python train.py --norm_eps=1e-06 --parallel_block=true --grad_clip=0.5 --batch_tokens=65536
Each number is 128 + 32 x the weight over its row's rms, rounded and kept within 0 to 255. Layers, rows and columns count from 0. Numbers have three digits each. The size before them is the row's rms in percent of the matrix's.

# layer 8 MLP up, 768x192, rms 0.109, rows 426-493, columns 96-191
102:131106130135116073162125177140111135087159114137093124126155083140090120103140170168149159119109104136132123098123127117155159097078128110122114110157098082137136147157078139130101097131076149122104104118080138088130110203135118121109170151164139153193138200150147083085112161094127108113
097:082071156181125145124136128207124086068152147170157112129148161113099105155107155095108137169113072098142121098074111141104145149096102090084143089157209159108130118123120043148107146088165137174119136097161140155132180125198102093094120116151159115191164146095112152161187164167173111176
098:095126063130124130058105124161137139114130141137137132094121132115115075095107134144106116155167151052134128130090112088162172120087068122159125108133109141071159149147156162197140137141137137086136136191106085129146141098152085109059113229124125153118129134116120175198159127122114130157
109:161111139149064140118099118158097135153146130092135123121147117129091110124144137101148172130112168107067124138113160095074169095099134084129147042184141118156172162141086146108117111121145205171095069101191143108122107205114196114122127153141095133139090156109161185212199124085067093169
106:143086099207115119093088089139122146146198081123094129121139129110141131100148115111137078127099128079165073057167130152115093142185110039092163169150124116153095080160168147092126145165140124165115116142110142125143143130093097107129189155096129163106113172104141168174156068136152117120
092:095114121055065138092092167114095072070173139101158123134125110130200106100091086138153137122083117157115096100131107107104175168148120135185087157133115174052147077133150149095146131169147145145169135143144101151138148113117193105137111105099126146063148131110174168154128107151101113084
098:157091111138140146149118150114136174078138138156127094134117115081084171155169139152129131130091136070170117108183121093169187047065068124148121103090070157093107144128127120141091180123173108149108136110161163169143147114168186103106141176104078124208103109104139122119093101140176127121
102:117156157129116080095160147124085112129121051133109138136094113143177190112133164120156116127119150121146140124150095045155165050133162146114111125089126125114188150078075148176114185168151119118109124144111106090078126120085133166134176154145100166158105157177181129205097046136127072127
109:107116170130100120099092109157115121160178085125076098124105149145175177048204236107113142131096108129143072083120168095119203120160127112129122175133096142143083138111147177168124129173161076177117142128150123126107134153168087144119109166106066129128146123145136119079110174158143136121
104:107152167120164111125103143114117106087122086142163123155137120127117178094154157119152145172132151096155134094074136070127123058175056154114157105157087116110072165112090136205114118170205161141093179130082160116111147106138137152139107131144122146136055142149132130147117121151204118137
090:139100076167097110110080107154121067105156090114155095153171069068154144132115169129138144131163095077193096153063119159175155122107109076153098115151115121117105115095079099120053176112085143106113160086101165123127112141119161187102158113161139121131178127106086244191153163108183134099
108:075120103103174116092199152130105150105128145144127114119146147148164088116194128148133179074162122108222084089154088136087079132101066107111147126163142158169158091121162100095139161116166128144094114119180133094113128134087170119104178066115142129119148137081157115069165108078079102185
101:051097133145101132122170081135134096146144131135115099093172143121141131122115199143080146126103209107095131112084108097144108104118085198092139083143080141092096125072166126173103195171092145131114145082176054154166131120169138188138143119164117127178100142100152120132150168050137092131
108:089080153144128133100127146133101142129170128120101126147107096157115120133128144117163081192122154121086114165117082096108147083145148148147152152107092139136136152150154166096158174105147108154113160080128096146137116119075138122141164087186142087109131160126134165156101132185173132132
102:073135159177130131169105104143133096157151140155122097113118094112144152096111143166122121104148144077129111122100163111108171147135073124136179146147087089146137090111129113086116192178220086194096119139101116081137166118092107167150138157096123167088116132039111083130097152134084079087
108:157114159135126158124101160107134120089152121127132095102143063135175154119144089082126131225096141092150175159057125144124162103205144080092151132112127134090087142055105120119083162109113162110097120111131131122086140112108224137134132136066124114124089169105106190102156145111174081198
102:067104097167120166132140208119148148108123113112114107120091161086072147112110105094180200176190074063113082127175137118112103106104092133102157096132163104125131194136092154092110112089158179126107120116139087130109113158129085154114134156105090156119143178079185148141137128122154070145
100:105100134117125127118157084174125123144129136103144099205138091098126164162141182104123158086169113147110135105089125094147144123109113160167138145144072151182223175061092133100144176121188107143058147105174116068170125153142131128102178146138054067183120154116148145168177109168135079126
103:086122141140103118093107143172114135120145108092158078127093127126123108148143159170065118132110177130139144179102094076089185068107054153068135091108142119143105118118099068142138111196151130112145152122172082191158183114109109131085127125119062154072102128120232148180164142157114099163
096:164104135108118113074207072131180120159151112104075154096105102130182087107086131148117138174105145144132120098126116168111135128117120152118097130092141125130118114128082080149138137129147135148107173132096086119121109051125163215125109161112160113117124134158140116109133106111114091118
100:139134100069136117115114134119113068054136149128138083114130145106191135155116166114187158094127116088110114154128077157099190116122131175119119132082059154090085185112144119132069115183123114096105059069133141136125137117095196107156187146087134122170153180143099118119142119126149123077
096:106117104172104127118090103160118131106146116063163115121112094158123210166180089152123142178148142135164160122153138095136170124084160083140157090152125170185157085108098125146084126136093083084107144111075112084078171131136139162061120111173108129146063114098176113124159143104138160100
105:125161146135133136096165118119152139084150105112118110170111163160150166118157119150148117110177171147123101062136121142097138122094158117117144139187083191125086130113127143115165152093197136123118115133171097125140175106157135190111129101159105162098085100128138137142211148169053096171
098:153127088138070096136119163197144060091163166151083156165135152158149111133102105101157129173119105131112130142057118067074170097113131144122175159130133126144173162083104139085117129120115132138127099137068150149114112188072170156135156115137135182127164142102161152133133147117076134088
108:116141150145033050151140151132140178100168089114108134120134100136121128120125136147130119174140138119088088123179163091142104085161127113035076145129145097134149093145104089087096132144090183137098110104086141171130087188099118113132130130174122149093119165091163180118115112081065134116
102:162120138154173098087077160166161131081115092118156091162127115143158142122142168089130158117145137106155125127137075109119131149100129120142161156106117089113141111142126176137028146151174168137110107153037051110114159144162157184147119108069118126119156128178177108132152102128161115100
092:129059095152137123128128175150124115123152169089121103129137103157090214108140165158098197119140197071063069174072128113155133169130106117160106099116111174179109182107128150100106133123133112076116130138146087077168108144098123123152142122142145137121098139079145141205104123083127111148
098:136152148073151155133142087139086111172135119114157047095102104143110137146095123123100134148157119138150138155156053091136203085134094107106143115106108158164135082173084118126153167096161156156123142143175139139132114093137122116158142132063115163107127190128114181108157176148127103124
108:150095109147113092110129121152089172091128175091125146145127112131185108129090125123217122114143130045204123100098120143129129124172129154090197118107169128103108135123123165167090117121142127142111096112141153188109121110132144165102135118111105116151123104139108070116115127116100059118
107:136122127117064108121129157097155097125131134123095105110153088170158165149133138164116169119142128146158122086059166119109051117122149084148112140133145159127060064088051150172105129167123178170129157124125146146146131142113164142161145122149094124156088167157178126180109078081161129131
097:078145099137102121125150175173101105066147135101130125145085150151102130153133085104170147068167138157124123164165121152122155095108156145139110064088128157141112132122100191107113151124104170132103145156165180086150108144129133173108147091148111093135045174139177090149126180092152147119
097:114134101154116149124155100184118073104186099116152118130131145136077105080118132128144101107143177119158090155136103092145122142119115077120115166103101155133092095082092148103121126122125151147135151063147079142158203126060139168132133184145165194092136163045163114185086120086154167144
108:150116077099120129101096134136096118195126138104144101149093093125121101161132151116151122171139117139116095159114147124108114074074123146165142142160113119117176139131132146190102126146134172110079127198132082133132099083080165174091202094118112067125138128138223105117170209112148087219
095:086085107105110114129140120131135126136123145133085065066099148137107138148081131127153131204152153138088108156158157113140114071104138157153164164181147145082108122134111176155152155162141111108099206086082046124112146118109082194136126101186140118078078110116191125165139134076172162104
109:128155106085090121082129109138107163139172144098109113106190095170206129128123132091204153095166123129155077135127102142082133158150154076109105112154153182149149051096198110084134131145179150201117103117147139134149120153116166113130110101099111098117082106127126199112165141087113117121
089:080164154146155045109098113157144100129147134084144151137159115167102099104159182165106111153128146157120169116113122122147166075145081070106061137145069105099073126105127148166111109125098169134130152141135138127170092089181158138135143120118139106092158142102165131062203159168087149153
100:116070138103164148145171103158134088063135118130149106152123134113130131111170149105133158130155119059133086126100104144149102143166070085101176168128148129125071136087123118113172122096195134159101099092121165124092153098108186071115166134127112133155180114105127217118159113097077068142
102:176122062089144093089110165118104155141160164121118093135098117121130182159109120076219079131107101121149101140137097083166086127212107125103171125174129197099195178106138086142142185096118173100010148144084142133149124169089102182133131110108095120122103118148127127170168168103089142117
094:180125110089123122079121116111124125120162135112138142121149119136087130070123145141154159123165202086109095103129186106053142116119091124127195086092077132114110146100073079119130097153177144150146154144130132185096166100153119119129116106178208111142124085168142176130118125128150102134
101:086126107136076068158163116162158107090159082156148125116154148147156112129140140081173124107092173087193135107105089122137127125153066057166159167116134195102102104131146124140078113096145112151107144119150164225108167138080118153141140161120121174163063209101141176135097114095115122185
079:136110107092108113095074135070138139181121159121126106106088131154138118122201126140155115082182156068164150150141085091109118107125092160111122062127110158156130116148205141179204199128193108114113150105124147137220133122157082109130105092130141204140097140203133129103135099116072080123
109:137140167096103086117058174141155104124128122141154039100141098117140111117098136162140202136108091072142084107121124099113169112177133137102118113116160138127149123132101069170113140190167124144129144125110061109123101124081115120114135165131128142111104144086108077139168150130150144121
101:131120149121124106090180113178104160125127112091189075131099116086169119073117125125140116152105142114152051090129141147130157086155144086090110092147184125142092123106117117156123158141137110079118170215104101140129168151144108213127142084101148091117159109086158111137179142184159108149
096:101072136124144106129144129144128153072150146149147144126118141130147161168086207101151110113062137156136120089135122127127095133146104133114142104070108068077103114132116114071112107121091153139121118143162136127118147114110150181101132120133107098132145109050123165173168171188178153141
099:114069121130099126087129103131112160083123139112078128103117193184113149125168121178143132100123169067137130097141144120151135120108128154211138123144101189139151181156170185145100159121140122107104167145099112114169137151175083115084149123082121108138094106130122141103126144144186154130
088:155142121158106143181125127072121090121139116032129120095116085126112160129119155107156140087154221115188144114162116120165124032142150047133108145125049125108112120125081077138090114167149113100106137134129169131127090085104167109083121178091140126140100125122104139081055146153166160118
104:192153195150138110122181120116129086105150105073092084180084148154135101130140122109133155089136127155125105097153133138127138184180104078109153086176129180095117058121172113103108153119103170126114184110166162117211138137092109120088193069109130085142141109025140193172106148109123138168
086:119099132148118085099097174136104092159128106124126118167163138181075122165193116132098137082158160104153120084189130089097113118154027130148147137106095065120138084075148116119161114184104097152126156162128117169129141117120175131181110158115091195171098134113154092116176103081106122114
099:111115179168150108088113121107145136140129115117135127120113091118183156092132121061118066160146122152161131104160069125146071082108109106102082150138150195112106152145169146096076142154180199134112106162117106095175158152073168103148153125147096156169163091120177117136119105178151095145
088:125177091124112137101188158108127083094127072144070115128067168187139119100125151134113152124168136169103161105108167085096155090109083128189158145142076096091144115136121159144118130172128116092084114132093144095157094103100152142070166123156143130213134147092113114189150107090093149108
106:175095179152140118101091152180100112135159079125148117154115134099097132141116102060159082121196147113129139152151092108155118127082091146043146149157124115115092223083057168166097145116111174158117112112157081149101153131197143154179112118128121127132121111120151128105207120135115112122
096:135063152123129162052107189212132086161169059046111118151129142182081162130116073120154147111141155112128120140099158143125154140134101173071111111167126107134160088094165129120135122172144131124083097111130157130160170150121092125138205132117128115112105112057210162086137165077152149138
094:039125138131099109142172098122112138169133139136159125156121122157190131104170145136119085126100171132132113151117147092169115115094042160166120145094100155086083120175126141082119136144147096105116121096153173154206124150120112155058131165144145102157164195106157160116105173108168133110
105:093132178150141095076094158142098126162174094131179090124159119153154138143057150137124098174145136123155046105161162126134108134140126095118151081054166073081137174108129158089196180146146102114114092106156075174136141121129146169088075109102147128101142164152141133089114103142118140126
104:086117139151087136153082194125099062071146150085127118131138152085143152164165135098212156168072154105171114165139105108133148126087151139074178101085126134097142121106148097181123177152133144095108118100153154187108173117171166127153160149074089165112147157142120150152096165152110094107
085:101111172124158148153150112152132131124145092066132117173149108123104171117109178121139182126141085129121159132148176101094168084108126087092092123105079137154126103149079080141166209167138135102084123107155154109167127102108126168130137144080116148169113158118167098076087118120124119169
082:124141135091129114061189154145117108174095120140117116081087148136191189095106103150144135115171149142132121123139107097104178129108151133102090136142137116119166082117090135151172113147114199154124192083166106160095169081121142141095122116095087165114096150141163129196144144125109058172
102:152138154143126089147138140072100160086145124083094115065144060169135113135127182139165131105111152144145137068155085128148132163064147085139136138058150125161166182157107092121159181099119108111134170117139104085122139104134156117112138152138116104077171142102105217153123099145110120112
098:034091140114105140068087123130107167132150049089172134152093164210151174090105129092110133165128134144105142134152167124186146142164075100152163102239061094127092080107162120126162146188095115151121165100113090092151156181125134137123110157173151140153128167084165104093153167130124079151
099:124103131161147141108086124109137075168122114126113105131054136120120135063128111121137133088119133145153131130186171115065116133164112075124115108120044128117136091116171099138124129154167153162113130076158149120123144111117115118091143173193076096183156148115140174157116107149110102184
100:171129076140181126135166117116100132130131130173080095178082178193139128104150072132181206075140172152166144116106107092149145151118104126128157076148119094135090105037141088088099216108196183144133096121115122113139164164150130160157109103096072130110131120104120138142136138109153125079
094:109101125077068163108095176146101133111157112125134149147094119141147158067137166091125207129136118057160107130137064131074116136117110195123134146109161164079233123078182146117085149118096139118102092123104119125113149083136159141090109151092164121168151219148154166147142150051088095120
093:131093166140106107106090125135133085057136127157097136084179116135099134195154177109137152133158161152130123188123120134105152142135105126129081105181093047120142086076158087168147152185136176129132184147124118181121166164073150125084107174155083131139152158088161125153082137118159126095
105:089122051077142089087098115140133111138148105166059146151132172132117111179121128104148124116146137157134132106070079123110048150115152067101136113137176179118196110147100130117116186149113217156048159102147091122160182123130141206146167126112096045155155119145161112141136153087166101158
100:096114137100121148147120103122163085145111090131184109165140097113160109135117148090204124166136085119152087111150117138104149159133131143146150139101122117112128081086130071151153176092203139172041070107161154165157108111125238096165193112086067142156136162114101165190116142087188097118
102:084086170159123156123117204208058141140153161103186093132191131142153143109162120140140126135136143096165106173100143130077169145157139134051066128147132089139118175068091136172106170114120149145110107042139070143114146181117159107123135107092107093151164110100146102116164193144131081087
094:078150135194153143131128166147090072113095119158117130143096165155118170122106160108104136172139109111091112081150113064122152124178087122160151174123136153145193131160163151065064130101127166165079101116149100095118156147187124173126170135159120153155096173176163137135070150142096102130
112:123058106118092114101154109163123098141151096129141111135096088142165159149136103098119109193138145108068078166101113138134139091171156069081186180195123160111122131143132137097201119141167153127076151120165135122178106145121198136148196083087117129083132111112120132129163141145138105147